config.toml
parallel_block = false
extras = ["some layers without attention", "local attention windows", "value residuals", "learned residual scales", "norms scaled by depth", "capped logits"]
init = "uniform"
init_std_down = 0.00709
learning_rate = 0.00215
beta1 = 0.9
warmup_steps = 585
max_seq_len = 1024
train_tokens = 87670000
max_steps = 5614
Each number is 500 + 25 x the weight over its row's rms, rounded and kept within 0 to 999. Layers, rows and columns count from 0. Numbers have three digits each. The size before them is the row's rms in percent of the matrix's.

# down: layer 2 MLP down (transposed), 384x192, rms 0.118, rows 295-316, columns 96-191
# gate: layer 2 MLP gate, 384x192, rms 0.131, rows 296-316, columns 96-191
# up: layer 2 MLP up, 384x192, rms 0.129, rows 296-316, columns 96-191
down295 102:488541499465514516482515484524491515547484545520498509512490510487516498507527524477527574535497466508477497460494464460484503513470464485470487494512490507468507510471511514461462492516552480518562442495443519472551499503489456445496504534531483513513502489479502519513497474521489497493
gate296 100:525518477543472511510488517493517466474513442495524507521536513451498530515480516546470520507512477481507501555502508494483489513505449508466538449431524465501494498550520475477474537488489506556476523489472508541517526492569490527478490493544542533519500492480470455482485490551476507484
up296 098:517485448483442535519519513489487495528474486513486509518511526463509532501461481484448519448525500518477521508504472509516508522499462474520497500515512476515496460489505475475529522483473485494497487521518487514459538490526476508467461499520524521483536487529517489506497509531483510468
down296 098:525484479498484478504539516492495486468507534475483495485468541503494524520504463486522518460551526522503471525528503468505523481513506538468479537486473481519526457476521525513537507519502514499511504497512501520499480440541500486523490512452502529519541542513510531482491531532476513503
gate297 097:489543429502501502497526459495489487508501497487488516506505487505495477528483547497487480476496485453469500472506495514515492557469472482533479498453493523490531501482506528494550512487541520522510529487508472475546491492484544512530527469487520545529526511493493497530530525507493494492
up297 101:511498484475527519488501503517528540500484514482522484456461532508504495494509494523503443447501497485495509538499498434519501509551523461467541500520492501509508516475481537491523514508493471492443424537486504529489471488500508525495480553476489460501503514508553499501534485498477483502
down297 099:502469522535494479516474505480528470502457519526548476528477517484475529538535542561497571501540478544514520491490475517437514487487511504488532550518494535538483465506514476510517474532495492537494477530482495453504498516512512518545459526517519473504512467515487480461473498499505530493
gate298 104:531488506550479484489515547455514475509512534464524490525506499467482457508529543484505517532526477497509500510474519494515519470546497516483443490424567515475476502473535492509510491515524476534490517501482516523514444483482488509526507510500546489482522496505531479497530473504528479519
up298 098:542499449495489502491501516499520510492478472511492466462455486491506463533488496519532538498537489524499409500463500448482428499541555480483472484491507505490493506491474512501466526484506523451503474531462509520524483486488524497485457490497489503481493524501507472523515456500478505534
down298 100:513512438513460463483514487478488503434535489525495498496482510513532488521498443502510482498504499498472516506564464555505557541451517542487486517494505492538500548540525508482492469490473485476485520495540509447507491527530517469501501486527519498547521469512537511556493494482489476546
gate299 097:575465498547539501511467512515567476517515474501533478502499497428485528522475502480507443507468471525523473539467517485527462508471499496487486488534500484465507506461548502498528499495445527475505488482540487486503501567519525513540456505483547506481500500529501497512473512529524482502
up299 098:513474533490488532472499482492506490499523495435469520524514527496514503522482494490476438461468473475473484501519478475520506470447494506479498534540506509498524495464502465493528500511490526481510520501563471480482528488483485499512545499508464544494468487484510543467510536521515449488
down299 096:480470490475506451475508437496514528512547510483496525538528498488478512512510518501473535494491505502488501513494519482496518508501503497480491513503510533512489505480479457495484514537508452498498478447485487520503498472476498480500454549465481519514513490496548484516490478516496494507
gate300 103:495451464478544528529503578511509535483518454529478485484497518481540469485452493507521501507471500498503469469561498495540506559513465492457544481521491479500515535483483462470449526507513486529502521514490491478520494504504535498494478497495494466538484517475501493502490510493467502484
up300 108:513489527528531476457533497487499487486493449471477474497503488476494534516512537508505494502492517503487450524517494552501535529480499541504489543496509490499502547516515448530443483487473450479558527483481504480520505477515495518478472520529494510498519514530527480552483464509491496486
down300 108:475480513521522484458554501505467513492504485475512505497522545479511488501491500477464523561493544485501472481553478505520505529515497499506535513484494499460549559483546483459502527473523469517503517522481481488512488499535491500522466522478507523511525496493524491569464462477469487462
gate301 098:488488541483496471533519503498485523501482509473520479544482488501511471472447510474511491484478518475478481473515489471492510498429472495477464479504504494476508483512473483479509492503516531448490473504484538519530508513509548449493537484499474498494465529483510450498456532485526497489
up301 100:485510521531496503475501472475490474500528472499512518493478491546548505503490484562490560506522491503470504480489489551503495488520477483515470498542495547467510493545523503469492516508471513500486512488519476571485538502510478487487521486488502521512483543528529498476525514504524479477
down301 101:519537540443475447510491518492519493522489471523513498492493487520499520530513468468508523492453523486483477537492514492483507473513532498518536542493465515530497560492497518506535517540489479492511525490541497485491498483504482514571550497491512496476476507488502490509515503480527518521
gate302 100:495497539517509492492504461493504471536497525459510521459410487516517479514511465457504481543474529481473492512539501458494556516491503524477494472517489489507478510481468496491467483533502541456528498498513482471528463498491451486517484516456529461530499477481505537490483541504527482486
up302 100:528510524470444474484527544469510529455431518496503500515468472436486481493460512483469479511477522510511455492447511490510523487475500494524491539485529497499491477471518540482511505471480511487506487524487476515513505528501512530529496508500482473478513524499524481459472493464509483476
down302 100:485494529491492488508528466457524468443521507475479490518502510523521496502498462490471503474514511520560531557486547497501507520531529476461512525509521505481462490496486489518511464509560520475481503489504493507553476529504530502538503488555478506459530510513531494490510501519504565510
gate303 104:525503479568471458474547498468498455477503509479504558535489525537465468496455494448490476484499490546487497495531503509454499451489526545470507490497499458510476477525506490533490514481507504523533514485479476501509517488538479540495440556453523511522506475470493527509490494491547475525
up303 102:469455498528476498496499475444476471478487486469533493541508527513533542513495473512558483497482511466459483540484510487481493491519485494512512503509484518489523508442497508493502494488490518488470529452508503496483506519452532506548505484501465491515493541530477518496522465467473502443
down303 102:483478535504490567478502520532473504499464478541537488529483509526518523504496478475528486546489502505471465466508424522451498493504502495485514489518532475472463463519488530499510510513499484481476557490501486495490507487480496498529542509491542485518474538524475494477491472514460459495
gate304 089:470503507488541515504512504553522506504522528453522499484478515518502497466512477475507494504480447535520518507510515470478495481430543522479492482491479519481470478508469530472482463539554510503502460532511498508518510504501473454490469444496472485519504489523516485485469558482489501503
up304 092:458483505448524497479500542484538514531530524481498479482509456452500424507517466488556493499481527540512470489512510500530484529491531503501522472475501475470432474483506519487509477526511522484524463535450507469514450483509481476459478506496464483495512520541530515500479505484474465523
down304 094:456486513482488521501502481496491504533495473517505491484548536499475507488518474464528465465467475459551471523486557497481519481493543504521520490540473475476524495505460485469512479485511521475511431506501499554507453474507473509486553487446461493503543482517503519476499460487486469507
gate305 098:484502492501497527485460486486510470456487509552467518547519536470546470515516514463493512491507536475477475531509470508466452523503514523478495499469439498477465450527484514502466518492469528506462457453519498514444479510478489478501518474503492518481524472502519498464502528521499483513
up305 098:537510483502497551490532496516489477514493497522562499504491505535460510526477447518492507519514514472515533471524496495507546518539460481495500503501484516465483481507510520500523480483490567494521475500499508483489564480528524501496490505501534493491440516462472455520525513520491479474
down305 099:517469491498525450517474527488520499468517487501450522480469553505536498493537538477498520507511564476477468470514536494455490526528493519520529509488482476523485503519525507465496455501480486511490523490504489501505505494517473515463507497501503556500494496511509474526478549507542489494
gate306 099:495530485479522524490500505476490456491508489521501468525534529475518496495526474524481496480442534496498505473509510456494531554476474441468514520515475496522496491540495506484496510507492481505449457458531488529520517540503439456481500519485463480488497482491491499502484554487465538519
up306 098:519525507472511511509472523532577486490490528505483539496462540512493468503443520510448527486509491508474475492472490497497524451508502509471517499509526517490481467475460470521515472479483483468517489540508499497465489480473525415488535472479531479468492444508496505492478509521487516492
down306 096:513494476504486492501479549534473493530455482486552514489497488528520488472549530542505456494492482524491510507478548534482517526501481464490477480527507473491514455485559506476482491470541512444485521448512479515471494475523470507519469483496486502522478496465575523528525458508485534489
gate307 103:498535530485540479506495533531479534514471459463494498514513470495504488537503546475520479509483470505519489500542505503510509474476497523483483503496489495491553509523483470476531489485510495486493499483521531504493507526497474519454566507484512480501492486506462450504456489484495500459
up307 105:509480542504554540520500540491457501503520471520493488525466456531505525492490525484494507545517523552519539527492502459446523489479483537481511519514510512479481481518519508471488557451462485517500526492509484481476515520483442470518454499456494551533451503522493515505495500520463498534
down307 102:508480482500557494528491461514470541534540489490487482507497517518501538463471485527510499527499515474524535487495450500483472465455535537497488547509486505515541465496503512456463508465502507497509520464513487511478483520469454507484539521517466466471485486520481496506498496492472528474
gate308 103:531519423500520504536545512510542529509497521480519491530503473502487491522488503519506500487474496496486497475509499496498458489513535527475500539458482492475495467467474491484492547497494472576524555509506536456512466495538517468535533436500508513535511509479507518525531530536504510512
up308 099:520488504449499491462511509512544516482456455453499526521492510489504471506505507497466507543473495525520500486466520474521508517508455527510508508523492429517500456511507501508475462428481482464466516537501482506459491513486527476519516492474513507481488485500493517462522498470486470488
down308 103:478490519495512520508490496504478539451498502502536507509493464524509523511480474499529506482523533522486503512459471464488472471516508501528510548506459497516496462497469517483456454468498528472511512516496492493504527529479496526442535528503496510516508522477569491522527538485507532447
gate309 096:473495490499503511467514510510526531506481528493478439521502512455481483510529493549524465482482485499556510521468469490511485460491477501536482528501509540472478493486521488519477518551517502490473538496481533553526539536502498465528518424529473474512478474483541512538479493503510530468
up309 097:548479499461473513503496505491518521539497446552500515482487514504521491479535490470499513526513498508515524579458486499529498536488480545483486533461497458495511482468501524509486533498506520459528488494518520512504511542497512476505502480477504502460499499524526557505470515493522497537
down309 097:514518527529454495480505530495501492530508510482557476507540498496483466521496486485508452485481477497462486456523542492491476501495470480505488463504479502502483482491488511525514487509456510512494510532495513525530434527565525521461498510484515544537462549492478518490511438551484489498
gate310 092:516511490487477489474517534513487493514541491519503465506445526498534450476478504503508464499447557477513520494514488499515511518514547518503461494530478530523507515552497534518509506484520543515474472529493457533487526475547490477479476500507523482541506512501528499549510504477488526478
up310 096:545498479526452502488499486480522515487528510515505497506525500466515518548522487507533457500522450475497514540511497465502526482508517491472489486493444443489517533491514541485456517493469553490475510547475457528522518522514520508472513476528499520503462496512484520477472514518458489503
down310 097:474491482463491541504522513525501506484503511504454514513543536542487484493500500486490502484468487489496483498491406468506496470548496502506505487490520474534514489532487534475517526478521489496500453474448497514524464486504512484480500501468509515497464508491495504517534574513480496487
gate311 100:507523489501461473519494522487503503492480529473480544505464476487536483509510489475485502473508500462480489511463508509499472533457503516481545459507493494460499483470495525478483524495489521507490419506487556527536501525513494468466480489475489465540500521515533514498500507486499445514
up311 098:510518539470477528474528504488447526484493527479533476497488463517484499498461499505526495429493540491497513478514490514524517456490517514509525533461484495496485494525511516478524492485522537511508489462553483488471453529478501474456515511523491552498531495509536490511510520483486525470
down311 101:474489525525512503520517496477489543539488493490559492524493502497484506514482498501531475502498463529517519534495572529544527482520501493491517531477472509463473507465475488535489491481517472504497503461458503491493509502467518496544530515478503478488509501496510446501563508502490486507
gate312 095:502531508459496488530517510470483497486483466532487451474494480440471513509498472506471492470480546548535495514492487529512487498509562478495497528535486489496482513505499522522539513492507508543533477491490512508475424532518445461507490502515485487485522483457516487529511539538544489523
up312 092:531489521491457506530498525499540497507469519517458500448481539502505460511514503475527517484495505516483504536478533504519490504515519474515506477466469533492503495496504516549484487512470475474499506507510512514486520499487560478512473423456531532516486482463512470450520517496532506564
down312 094:443496515454528490507507455501492475461459502515491536523471486474508532481526480496509472484497495471511499539520411510470529525488486450506482509513494492495501487443529511468470461470476478482495484459527536486464453505498521475518449548505489457529549495466514493486537516460479527517
gate313 104:499503500517452472511467493525556467487546490507503487562508463508507494551496522476474517525496483459492476509471516507491527528524502489530470499504471485509486497494490475477528518476530483495493523482518467506521480522494510517503486422511548531528492504547485463500485504494531494508
up313 107:444479531527484458480500509473567469476504487512515502506475430509525503514474534488486562535515488468508517503510503501501503459527478513526512435487498498484519485525518469510502511461515446456514520492485492492525507510556468496503499504509555490528471518544460512470474504483509494503
down313 104:509508473500475513492484483509532493477513525519514528534501537498507515507521561544496535464530484466522532511478471473444476523519508501514476474515441490512503493504477507483476555465508460511449557491512502546512477486538491489456503481541485517487462512506469470485539516493521464461
gate314 091:523493459482507484504467494489486486472510458491538501536496512451476514483539492475516548501540461483518516541528535540501514546466505515469478467514477505499473520500523475484452503534476508523510503498471479479491452517511471481505493475543498506459456546487516514491501460480521496553
up314 088:499487519489500486516451556502472499521527496527462454545550488520506504538465462467491543507532491528523456538501506479506498519477518470534509506549424486493501528492475508482497476478477494497463501535484469506520485497514465494546463503456455505500516479512515502487483525428481529499
down314 089:468505484440470494495519486525547495481509523547492531511523481491512532483537517526498509485478545503487481481499524495490514506519464512464514504505449489533502516515507524503510483478438504465470521506520472517497481525537513472524486502483469488501510485474481520488493511472503496481
gate315 105:490492540484534515546508495486472497515544465512515476483474539474516522493468484488459515504466511490479526504526508490515482516452502487532495543529505488498519513509518484484472484517527561511498502486520472472537512513492500549482497500543528504496494479513462466480517519524499516480
up315 106:506527485498479527494477504500486501505496559501487476451500525484473485470501498509570507515542493490519522487481484498522542506507482497486552506480558532474490542498506536524510486471543481476450465465463518497540501498525478539497479528514531518480484464516513485557550497526495519490
down315 103:514474486458516491506475495502474471497471450478487534509503522479522545558526489493534497484521472467488542530529447494499540494502484470467463501529516533561495467533450505493512522505495493541489497484523515488504526480462475429551492506492509471480484533507509505446454503511507514507
gate316 095:494519492528517532547495497498522511470515514476523551513488542525456500488508490496504538497492500485494452480486487487497480463500487449497506500498522543480466462537503536481521504501492534522480488497523506503485502473483504474516481500503494473511517501512496483528496496466516551546
up316 096:486486477517539531482497490468488497509465509477479485469494525445509503532566546474493506500483523553495485491474496476532498499525441541490440534499507457454516525468497501504520534504473503528524486439525566514469520516488542495492516532502486494472519481459523490516462483535525503472
down316 097:542469491515517473502483472545492518554530527490513511497491466505526461550469487516478484541509466532497542491490447526467529528520520493478535502486513505556487507503503499511505516504526500520460485514525510511493527518525481525470539470490448533497507505490500514507509493552482511484